From a checkpoint of a small transformer trained on Wikipedia.
Size: width 64, MLP 256 GELU.
Training: a variant of SOAP for these matrices, 141M tokens, 4790 steps.
Each number is 128 + 24 x the weight over the matrix's rms, rounded and kept within 0 to 255. Layers, rows and columns count from 0.

# layer 13 attention key, 64x64, rms 0.601, rows 43-63, columns 0-63
[[147 116 140 115  67 138 154  93 118 103  99  75 131  97  87 137 130 138 115 124 155  98 151  95 131 119  76 119 124  82 120 161 136  85  86 126  97 147 136  88 111 124 108 152  94 114 127  90  94 155 109 137 191 161 148 126 135  96 116  97 160  82 156 151]
 [127 108 115 127  79 108 130 168 125  84 125 155 104 130 116 134 107 143 129 149  90 120 122 155 137 116 142  93 167 122 152 150 139  97 182 155 132 117  99 139 139 130 164 110 192  76 146 168 140 134 118  78 128 139 114 132 101  63 117 121 130 120 154 118]
 [121 153 157 131 134 118 111 114 180 113  95 127 113 131 111 149 159  91  92 134  82 152 137  84  99 119 134 144 153 118 147 133 133 135 101 109 107 153 115 144  97 116  89 111 104  96 145 137 116 104 141 127 163  91 154 145 134 101 165 131 119 138 169  63]
 [110 132 141 141 147 133 139 121 122 147 121  91 188  78 112  70 117 151 149 127 111 171  92 127 125 133 150  93 124 144 120 126 134 135 146 168 143 147  89  96 128 142 122 158 169 104 139 119 170 131 156 137 150  63 124  67 149 136 143 101 125 101 132 135]
 [148 163 143 127 163 119 137 138 141  99 118  98 152 143 116 135 116 128 150 107 149  98 115 136 141 134 102 108 112 130 114 142 143 161 131 113  86 177 134 149 146 131 142 110 172 152 125  99 181  98 138 111 126 117 129 164 174  93 111 128 113 163 158 148]
 [154  98 192  85 132 156 179 123 126 132 107 110 129 211 128  98 117 151 122 158 146 123 135 106 139 108 139  98 108 116  97 123 108 130 152  79 131 121 150 154 133 122 138 152 101 108 138 158 161  85 151 130 192 146 117 127 153 150  97 139 118 104 151 129]
 [158 117 141  94 125 122 125 131 106 106 165  78 178 126 144 188  99 143 134 123 127 132 150 153 118  77 122 138 111 119 125 158 158 129  94 136 139 140  93 154 145 129  97 151 118  97 141 109 129 133 129 149 120 136 100 136 127 103 152 143 151 145 161 120]
 [112 107 108 116 161 135 119 170 100 105 107 149 172  98  86 107  99 165 106 122 123 104  90 172 110 130 106 106 134 152 113 131 218 132 136 138  85 125 116 121 118 136 156 180 117 100 163 133 122 121 120 131 156 108  73 145  73  70 136 124 128 153 112 113]
 [118 111 150 146 179 118 124 120  98 120 172 152 132 146 126 103  90 110 122 143 130 145 142 151 138 154 118 137 110 153 175 129 131 144 116  91 105 115 160 126 108 105 116 135 142 138 123 143  96 105 127 114 126 126 125 111 136 148  86 151  99 124 123 144]
 [102 120 102 138 102 139 153 113 137 127 109 139 123 136 156 121 137 142 145  83 127 170 186 118 126 174  92 131 137 144 123 147 131 150 139 114 110 140 141 113 133 103  99 106  89 102  85 151 124 146 128 152 143  93 125 146 157 144 147 155 106 165 145 103]
 [114 121 133 170 142 141  95 134 115 123 157 138 125 152 176 120 123 121 121 114 155 110 132 151  99 127 127 170 121 121 125 171 131 120 168 110 133 126  97 103 116 112 147 133 148 112 143 134 127 106 106 136 139 126 131 125 139  82 126 125 125 132 126 101]
 [126 112 126 145 112 110 130 161 166 118 143  81 105 103 125 141 121 133 132 164 141  79 133 139 174  85 113 113 121 108 163 117 133 103 105 128 109 155 129  81 135 140 157  93 115 159 146 102 140 126 136 108 166 120 135 151 139 104 166 108 120 149 148 117]
 [124 130 112  88 153 122 178 133 110 123 112 134 129 164 135 133 149  92 170 119 116 132 109 134 122 124 147 113 170 109 172 167 123 132 133 161 105  86 136 110 165 106 117  83 106 168 113  95 117 127 113 139 137 103 126 121 149 110 126 127 133  70 181 133]
 [134  88 104  85 113 125 124 123 133 161 128 143  79  85 127  72 101 133 144 150 100 124 108 109 131 136  94 120 144 141 128 130 103 115 100 133 149 125 176 117 106 122 100 138 152 118 113 106 134 129 124 150 121 120  78 136 122 128 147 125 114 135 134 142]
 [140 145 176 142 109 101 118 135 117 149 124  97 122 156  88 135 102 141 132 130 133 152 151 153 147 142 141 115 135 131 103 142 148 110  72 118 120  77 107 140 157 153  85 136  77 132 114 148 141 104  87 130 110 199 116 167 124 177  60 188 176  93 122 149]
 [144 128 124 110 142 130 110 139 149  86 131  90  97 157 137 126  96 109 133  99 175 137 111 146 135 103 112 123 146 118 160 131 133 132 151  92 126 109 148 104 146 163  96 109 155 120 175 102 164 170 137 121 162  82  90 120 184 167 107 129 119  93 147 140]
 [105 152 133  72 104  55 107 135 155 119 133 146 127  66 150 154 163 154  96 156 153 165 142 119 105  78 123 122  95 109 127 140 117 140 106 153 162 145 156 123 143 125 147 177 130 151 100 115 121 106 139 178 117 117 115 136 106 133  81 130 132 110 156 149]
 [171 133 130 139 189 141 120 100 108 142 145 108 112 143 108  91 113 135 104 119 167 107 133 109 102 115 101 120 170 153 158  96 118 136 137  90 151  95 145 104 134  94  85 138  99 102  98 140 169  83 156 158 133 100 147 118 173 152 147  52  91 164 145 170]
 [118 109 133 113 166 150 165 138 135 164 116 132 138 104 181 128  74 121  71 149 133 137 171 112 126  95 113 105 169 135 180 140  95  87 115 182 143 123 102  93 119 125  76  62  84 146 113 113 112 130  82 192 130 137 142 201 159 102 176  87 126 137 150 150]
 [117 146 144 119 142 131 114 103 124 123 115 112 150 151 139 143 120 157 129 134 120 121 131 101 140 137 148 131 109 125  81 114 131  88 108 150 125 133  97 122 143 130 123 122  92 144 125 130 109 117 108 142 117 150 111 129 153 161 103 155 107 119  76 118]
 [114 113 141 110 157 101 133 138 104 166 130 109 114 129 134 125 127 144 140 145 177 132 142 115 117  94 138 144 102 128 131 115 110  97 114 124 108 122 136 148 113 118  97 140 145 122 103 121 156 102 174 136 137 165 147  94 101 156 101 145 189 121  95 103]]